Part of a small language model's weights.
Architecture: RMSNorm before each block, biases on query, key and value.
Each number is 50 + 12 x the weight over its row's rms, rounded and kept within 0 to 99. Layers, rows and columns count from 0. The size before them is the row's rms in percent of the matrix's.

# v: layer 6 attention value, 64x448, rms 0.105, rows 46-49, columns 112-223
# o: layer 6 attention output (transposed), 448x448, rms 0.21, rows 46-49,110-113,174-177,238-241,302-304,366-368,430-432, columns 112-223
v46 096:55 52 41 54 56 23 33 48 47 68 35 26 38 50 55 50 60 26 62 83 59 44 55 59 61 68 42 63 61 36 72 34 50 47 65 54 27 38 55 49 71 44 45 45 60 40 70 89 54 58 22 44 49 44 44 61 45 43 55 54 54 56 53 65 51 46 48 44 35 62 50 46 51 23 51 51 35 65 52 42 31 43 35 55 58 58 99 57 41 44 44 38 52 45 54 53 55 36 55 48 38 62 74 39 40 41 69 57 47 57 56 62
o46 106:47 22 68 41 54 59 64 58 44 42 56 50 58 53 57 53 39 78 35 23 58 48 43 42 35 58 31 31 31 67 62 59 47 78 49 38 62 56 43 45 49 62 20 53 46 37 40 30 50 48 51 56 37 54 36 56 28 63 37 33 40 53 48 31 64 45 61 53 55 22 52 40 44 61 45 65 68 44 48 44 62 56 53 44 53 53 41 38 67 53 67 46 61 40 54 41 56 60 43 64 70 44 48 41 62 52 47 58 55 50 60 37
o110 096:52 53 57 51 64 50 59 45 63 40 49 36 31 58 66 46 37 48 51 65 64 43 51 61 49 69 59 49 61 42 37 34 49 35 48 47 14 49 54 49 37 37 61 32 51 53 56 73 48 44 48 37 79 31 55 58 39 43 45 37 39 36 47 52 39 73 43 38 65 53 53 58 51 26 60 39 49 57 50 46 61 56 51 52 45 37 67 41 45 58 35 44 40 59 56 53 46 36 50 39 58 35 65 52 58 53 50 56 49 61 46 67
o174 089:61 61 38 45 55 79 51 43 31 63 29 56 50 48 37 48 57 66 49 44 44 54 69 45 71 50 55 64 69 38 59 50 43 43 56 62 59 24 35 36 47 58 62 59 80 58 57 49 62 47 56 51 61 50 18 57 64 38 62 40 49 46 62 65 52 43 51 41 64 59 48 46 49 65 46 41 42 45 41 50 45 46 63 62 50 28 45 58 59 55 47 49 64 56 54 60 55 45 47 48 61 50 68 67 64 22 42 56 63 36 43 54
o238 108:55 53 35 53 49 50 59 43 66 53 45 49 73 47 47 66 47 81 40 42 43 48 57 51 56 51 51 58 50 49 59 56 28 41 56 57 76 59 39 51 30 46 43 62 64 79 28 35 09 47 58 75 47 44 63 37 66 62 45 51 59 45 45 34 36 43 21 63 75 61 46 29 66 58 56 58 81 48 51 36 43 56 53 52 49 49 55 46 56 64 36 63 50 47 65 60 60 58 49 52 43 52 40 54 42 38 28 49 41 50 41 29
o302 101:53 66 57 52 42 46 42 48 58 39 49 48 70 46 50 47 49 30 45 59 52 59 30 52 48 48 57 50 34 45 57 54 59 50 55 35 56 67 33 46 43 51 54 62 57 30 66 51 52 66 47 47 70 52 48 40 39 32 51 68 51 49 65 54 55 47 38 53 57 70 40 52 57 19 45 49 46 32 41 67 32 50 42 36 54 60 28 61 26 39 46 37 53 63 46 42 43 54 56 41 39 55 46 67 57 52 61 52 52 52 56 56
o366 087:24 54 27 51 72 50 62 66 50 62 74 51 51 37 32 45 56 43 55 74 43 58 45 42 51 34 32 53 37 52 58 46 61 57 67 29 45 48 52 25 61 59 51 44 50 36 59 61 64 58 37 45 40 70 67 59 55 43 60 60 55 62 34 52 40 55 52 57 49 53 55 33 45 56 33 49 28 33 37 58 38 34 66 48 46 61 63 51 49 39 58 47 62 52 52 34 44 36 48 44 65 42 40 30 32 31 47 77 61 43 55 49
o430 108:79 52 63 58 43 30 52 47 21 59 38 48 38 51 39 54 48 31 36 45 50 53 57 57 53 49 64 46 71 50 50 50 36 36 44 64 40 58 59 59 50 57 67 45 34 62 58 68 56 48 44 45 40 62 68 65 59 46 47 57 59 43 47 67 46 48 60 43 38 56 39 75 39 35 52 41 17 59 51 51 51 33 41 64 47 46 47 46 55 53 42 78 29 51 50 56 58 38 53 62 42 62 60 63 49 52 58 24 64 51 50 50
v47 102:42 49 46 53 46 56 41 44 29 48 38 47 34 79 52 48 59 55 53 37 57 41 36 60 68 58 51 54 42 27 58 59 30 53 75 53 49 78 53 58 35 38 46 55 47 61 59 64 69 44 45 58 68 35 61 44 42 21 52 37 41 42 53 30 49 44 48 63 57 31 55 51 42 46 37 35 30 66 46 46 39 29 53 51 53 48 65 63 49 47 27 62 63 31 26 64 36 45 43 62 58 66 59 53 50 46 60 56 37 67 55 57
o47 105:68 35 84 55 62 39 69 68 63 62 47 39 62 52 39 47 42 49 36 65 38 35 50 50 65 52 33 23 52 47 38 34 65 52 46 35 36 52 43 48 66 52 49 57 41 52 33 43 48 47 55 37 39 65 50 66 37 62 54 59 47 35 53 68 47 51 41 51 41 46 39 51 72 67 51 34 23 28 45 68 47 60 50 63 40 52 60 40 71 41 62 60 49 78 51 49 48 69 30 44 47 39 50 33 46 79 35 44 61 40 56 25
o111 095:52 25 86 82 56 30 55 53 40 54 54 52 63 41 24 59 52 38 53 59 59 39 51 54 63 52 63 41 38 38 57 62 45 35 65 46 50 42 50 30 21 44 63 43 56 49 55 61 39 49 52 66 54 45 49 53 48 51 68 56 50 49 44 48 51 40 64 50 55 36 50 56 44 56 45 57 27 64 51 40 63 41 43 33 57 48 79 60 50 22 72 68 41 34 42 63 30 35 60 62 47 68 57 45 75 49 65 42 53 70 55 58
o175 095:52 58 25 22 39 38 41 51 42 63 52 56 65 39 58 31 37 49 59 65 55 48 52 46 66 48 65 83 50 44 42 47 58 51 33 38 43 50 28 72 42 41 66 43 73 40 51 52 57 54 45 72 62 56 58 37 62 53 43 54 63 43 65 45 24 48 56 61 72 37 69 67 68 42 39 76 69 49 57 57 58 37 59 56 64 58 54 65 40 51 39 54 30 38 48 56 49 40 54 28 48 49 61 40 45 31 45 41 45 50 60 67
o239 117:42 70 28 56 27 68 71 62 56 58 67 56 49 47 61 69 46 53 27 52 51 60 63 60 20 47 38 65 63 89 71 20 46 43 61 52 56 56 49 39 45 74 51 49 61 60 44 38 46 61 63 67 69 45 47 46 65 50 61 60 40 53 50 51 48 53 27 46 38 59 52 58 69 28 56 61 61 40 61 42 48 60 33 65 63 47 43 39 74 49 59 49 46 73 63 36 79 61 44 41 53 43 63 60 32 55 49 65 35 54 47 63
o303 100:50 84 35 57 49 59 29 26 48 57 30 59 29 23 56 63 69 50 44 59 64 51 25 38 36 63 43 37 46 43 64 44 28 42 38 56 66 53 39 56 55 40 44 63 49 38 25 15 45 56 35 48 48 26 45 57 53 56 47 38 42 45 63 55 49 41 52 55 49 39 45 22 50 48 47 38 48 74 59 28 61 53 50 47 37 50 51 55 18 49 38 43 67 25 42 51 57 47 56 56 38 61 52 76 49 42 73 69 61 46 47 63
o367 083:39 34 11 47 38 66 56 57 59 38 60 52 29 80 52 48 56 65 47 49 40 49 47 43 55 35 71 44 58 53 39 56 60 80 31 43 40 39 54 65 48 35 34 33 46 53 46 34 60 26 28 57 46 35 76 47 45 41 33 46 74 61 57 44 78 41 50 38 62 63 64 60 51 60 54 44 71 47 50 56 50 56 47 53 56 47 47 31 30 71 53 70 47 58 48 54 30 45 61 52 53 36 53 53 42 53 29 43 51 42 51 45
o431 100:58 57 66 29 53 44 47 46 36 27 38 48 52 60 66 51 61 50 82 34 45 58 40 53 50 52 49 61 50 62 30 73 54 66 72 65 55 43 56 54 52 42 45 47 29 47 60 35 67 62 47 38 52 36 39 31 34 24 46 56 58 64 47 25 49 45 74 54 37 50 42 43 43 67 63 47 67 41 54 30 30 48 52 30 54 49 40 60 53 61 43 31 63 18 49 64 54 39 72 45 49 48 40 56 72 48 60 56 49 51 32 53
v48 103:49 70 41 41 37 31 52 50 33 81 53 56 50 30 77 42 46 35 40 29 68 56 45 35 37 41 44 53 59 66 51 48 34 32 42 52 51 36 53 38 39 46 22 61 35 55 68 66 46 43 28 54 66 61 64 61 42 49 32 49 66 42 51 43 33 36 31 37 55 53 42 36 51 69 50 48 39 33 36 73 49 51 58 26 57 62 48 22 36 53 49 53 57 46 43 34 54 52 52 54 63 78 60 55 40 64 55 33 27 47 50 47
o48 106:56 45 44 87 51 33 47 37 57 35 49 33 45 51 60 53 65 53 62 37 35 39 49 52 51 44 48 55 60 51 45 58 61 61 51 48 41 41 44 34 56 45 63 36 58 42 15 33 51 66 68 69 41 38 55 25 60 41 69 37 42 64 47 74 54 70 46 69 68 53 60 29 53 23 48 45 62 76 60 61 55 30 40 73 45 39 39 53 40 34 42 34 51 64 67 71 37 61 43 46 57 45 46 58 43 47 44 21 64 50 54 44
o112 095:38 41 52 14 42 57 60 35 53 56 39 65 37 32 69 25 31 47 40 44 38 56 64 44 42 70 38 56 55 43 34 41 61 58 43 60 51 45 57 48 27 71 45 37 32 60 50 49 31 48 40 53 62 59 43 41 40 38 74 64 86 52 68 53 20 74 72 38 57 46 41 51 58 74 54 38 61 41 60 54 51 45 53 43 63 72 39 73 54 48 62 51 58 62 47 32 59 57 45 69 47 38 51 24 46 46 73 31 47 45 50 45
o176 090:68 52 47 28 61 55 51 66 46 54 42 77 47 66 47 44 53 48 43 53 70 75 41 51 50 33 44 67 54 67 68 54 41 57 69 33 82 72 37 62 63 48 58 56 53 34 69 49 61 57 39 49 55 49 63 44 28 74 47 59 31 64 36 24 45 39 20 44 25 58 28 55 56 45 56 50 37 40 61 38 55 54 46 39 52 59 46 43 45 42 64 45 61 47 47 30 65 46 40 69 28 37 56 59 71 40 43 63 63 46 75 66
o240 104:55 53 58 60 55 42 65 57 66 47 48 47 62 62 57 52 37 58 66 43 54 51 64 30 48 48 49 46 30 40 45 71 54 75 58 58 36 45 35 46 47 21 64 57 56 54 61 48 71 60 61 36 49 50 55 61 62 44 62 40 35 44 58 45 72 51 49 51 26 36 50 66 32 40 32 43 32 37 36 42 47 44 60 62 62 59 41 44 54 41 51 34 14 61 59 56 63 64 52 42 71 45 46 34 42 43 48 68 44 49 45 61
o304 101:50 61 42 40 39 52 44 57 39 36 57 45 57 48 56 36 39 49 58 66 43 57 32 51 58 57 62 43 33 47 62 41 24 40 50 62 59 35 76 35 57 48 27 60 54 50 80 54 46 34 49 39 68 28 40 46 57 60 51 50 68 40 54 22 79 37 48 33 52 84 55 44 65 59 64 54 60 61 50 76 44 45 59 34 43 70 64 35 57 61 50 50 74 49 62 44 46 32 57 58 50 58 57 62 60 48 38 50 60 67 45 52
o368 103:53 72 50 58 35 43 51 54 35 59 63 65 39 60 34 71 43 60 58 44 53 41 78 65 44 55 41 56 78 36 51 79 61 22 48 33 68 64 43 62 34 61 50 36 45 38 51 35 29 59 55 26 42 54 36 53 44 47 42 38 42 45 31 49 66 62 77 58 46 28 37 49 46 55 51 57 41 57 31 24 44 67 64 62 39 28 51 61 56 71 40 54 51 64 55 53 42 50 64 36 54 49 51 62 52 41 67 54 56 41 57 56
o432 113:43 41 31 38 46 56 30 39 49 52 40 47 38 40 10 39 63 35 49 77 51 37 35 53 65 52 48 42 41 47 61 41 42 67 58 36 31 42 30 47 50 43 47 56 67 66 65 44 56 36 20 80 42 61 46 53 51 28 43 60 40 38 67 52 48 37 47 25 57 47 46 62 49 60 55 67 34 24 45 54 60 48 52 23 52 48 52 43 43 56 54 55 42 31 44 50 52 57 38 36 29 49 42 58 51 54 41 54 46 39 59 51
v49 098:68 59 32 24 49 48 38 46 67 83 48 64 48 64 59 43 51 56 32 34 43 55 51 49 53 68 42 54 40 64 64 61 50 37 65 28 56 76 56 51 70 62 69 45 57 49 44 47 52 23 50 37 35 70 45 54 50 61 44 42 46 33 34 55 52 52 46 45 41 50 59 53 57 42 36 53 51 53 57 50 33 60 39 47 56 37 74 36 65 51 33 81 54 80 33 44 57 40 31 70 48 34 27 52 56 51 66 62 50 51 60 47
o49 103:50 42 45 57 63 50 45 58 40 43 49 43 48 35 20 47 52 59 75 44 75 54 48 46 46 46 33 58 51 45 42 34 58 37 42 51 65 48 35 37 35 54 23 69 29 38 60 51 49 48 45 54 45 30 54 44 64 52 39 76 65 70 33 47 44 57 50 38 52 56 61 46 45 44 61 77 56 62 47 59 51 51 58 54 51 51 34 63 49 59 67 46 57 33 59 56 52 35 63 56 50 47 51 50 83 53 46 43 37 65 33 43
o113 102:39 51 38 47 30 60 46 22 68 56 39 77 54 51 67 44 38 64 44 22 48 51 44 43 55 62 34 57 50 59 36 59 50 60 51 60 44 59 61 36 59 32 77 36 81 56 43 45 69 30 66 51 63 34 56 62 38 40 35 46 50 41 35 61 38 43 60 53 78 50 41 39 49 57 42 45 39 43 46 54 41 41 54 56 65 57 53 25 50 58 54 74 51 54 40 35 56 11 46 53 38 73 70 52 58 38 65 30 55 62 72 65
o177 086:61 60 40 52 39 39 50 56 56 48 41 19 55 58 59 62 60 47 47 65 49 53 49 25 61 32 46 22 52 37 42 63 60 50 43 39 25 51 38 65 41 29 61 51 49 43 54 61 73 42 58 70 49 55 33 45 56 44 40 52 43 54 38 56 41 31 70 55 54 57 06 46 56 70 58 27 52 54 56 50 65 69 56 37 50 38 51 55 41 59 55 48 41 55 61 29 41 54 48 35 34 47 42 42 57 54 31 42 56 38 69 47
o241 102:50 30 70 64 50 55 26 52 37 40 50 45 51 53 58 74 50 37 56 44 70 48 39 40 64 38 71 42 60 28 55 25 34 59 49 37 74 63 54 67 47 73 41 36 37 67 41 45 60 53 57 42 43 33 50 40 48 54 57 51 42 42 59 43 45 33 46 67 64 76 41 68 24 43 43 54 42 38 82 45 43 43 37 58 32 40 34 30 50 37 60 28 47 42 53 49 58 53 66 58 64 32 47 64 32 55 28 32 43 30 57 52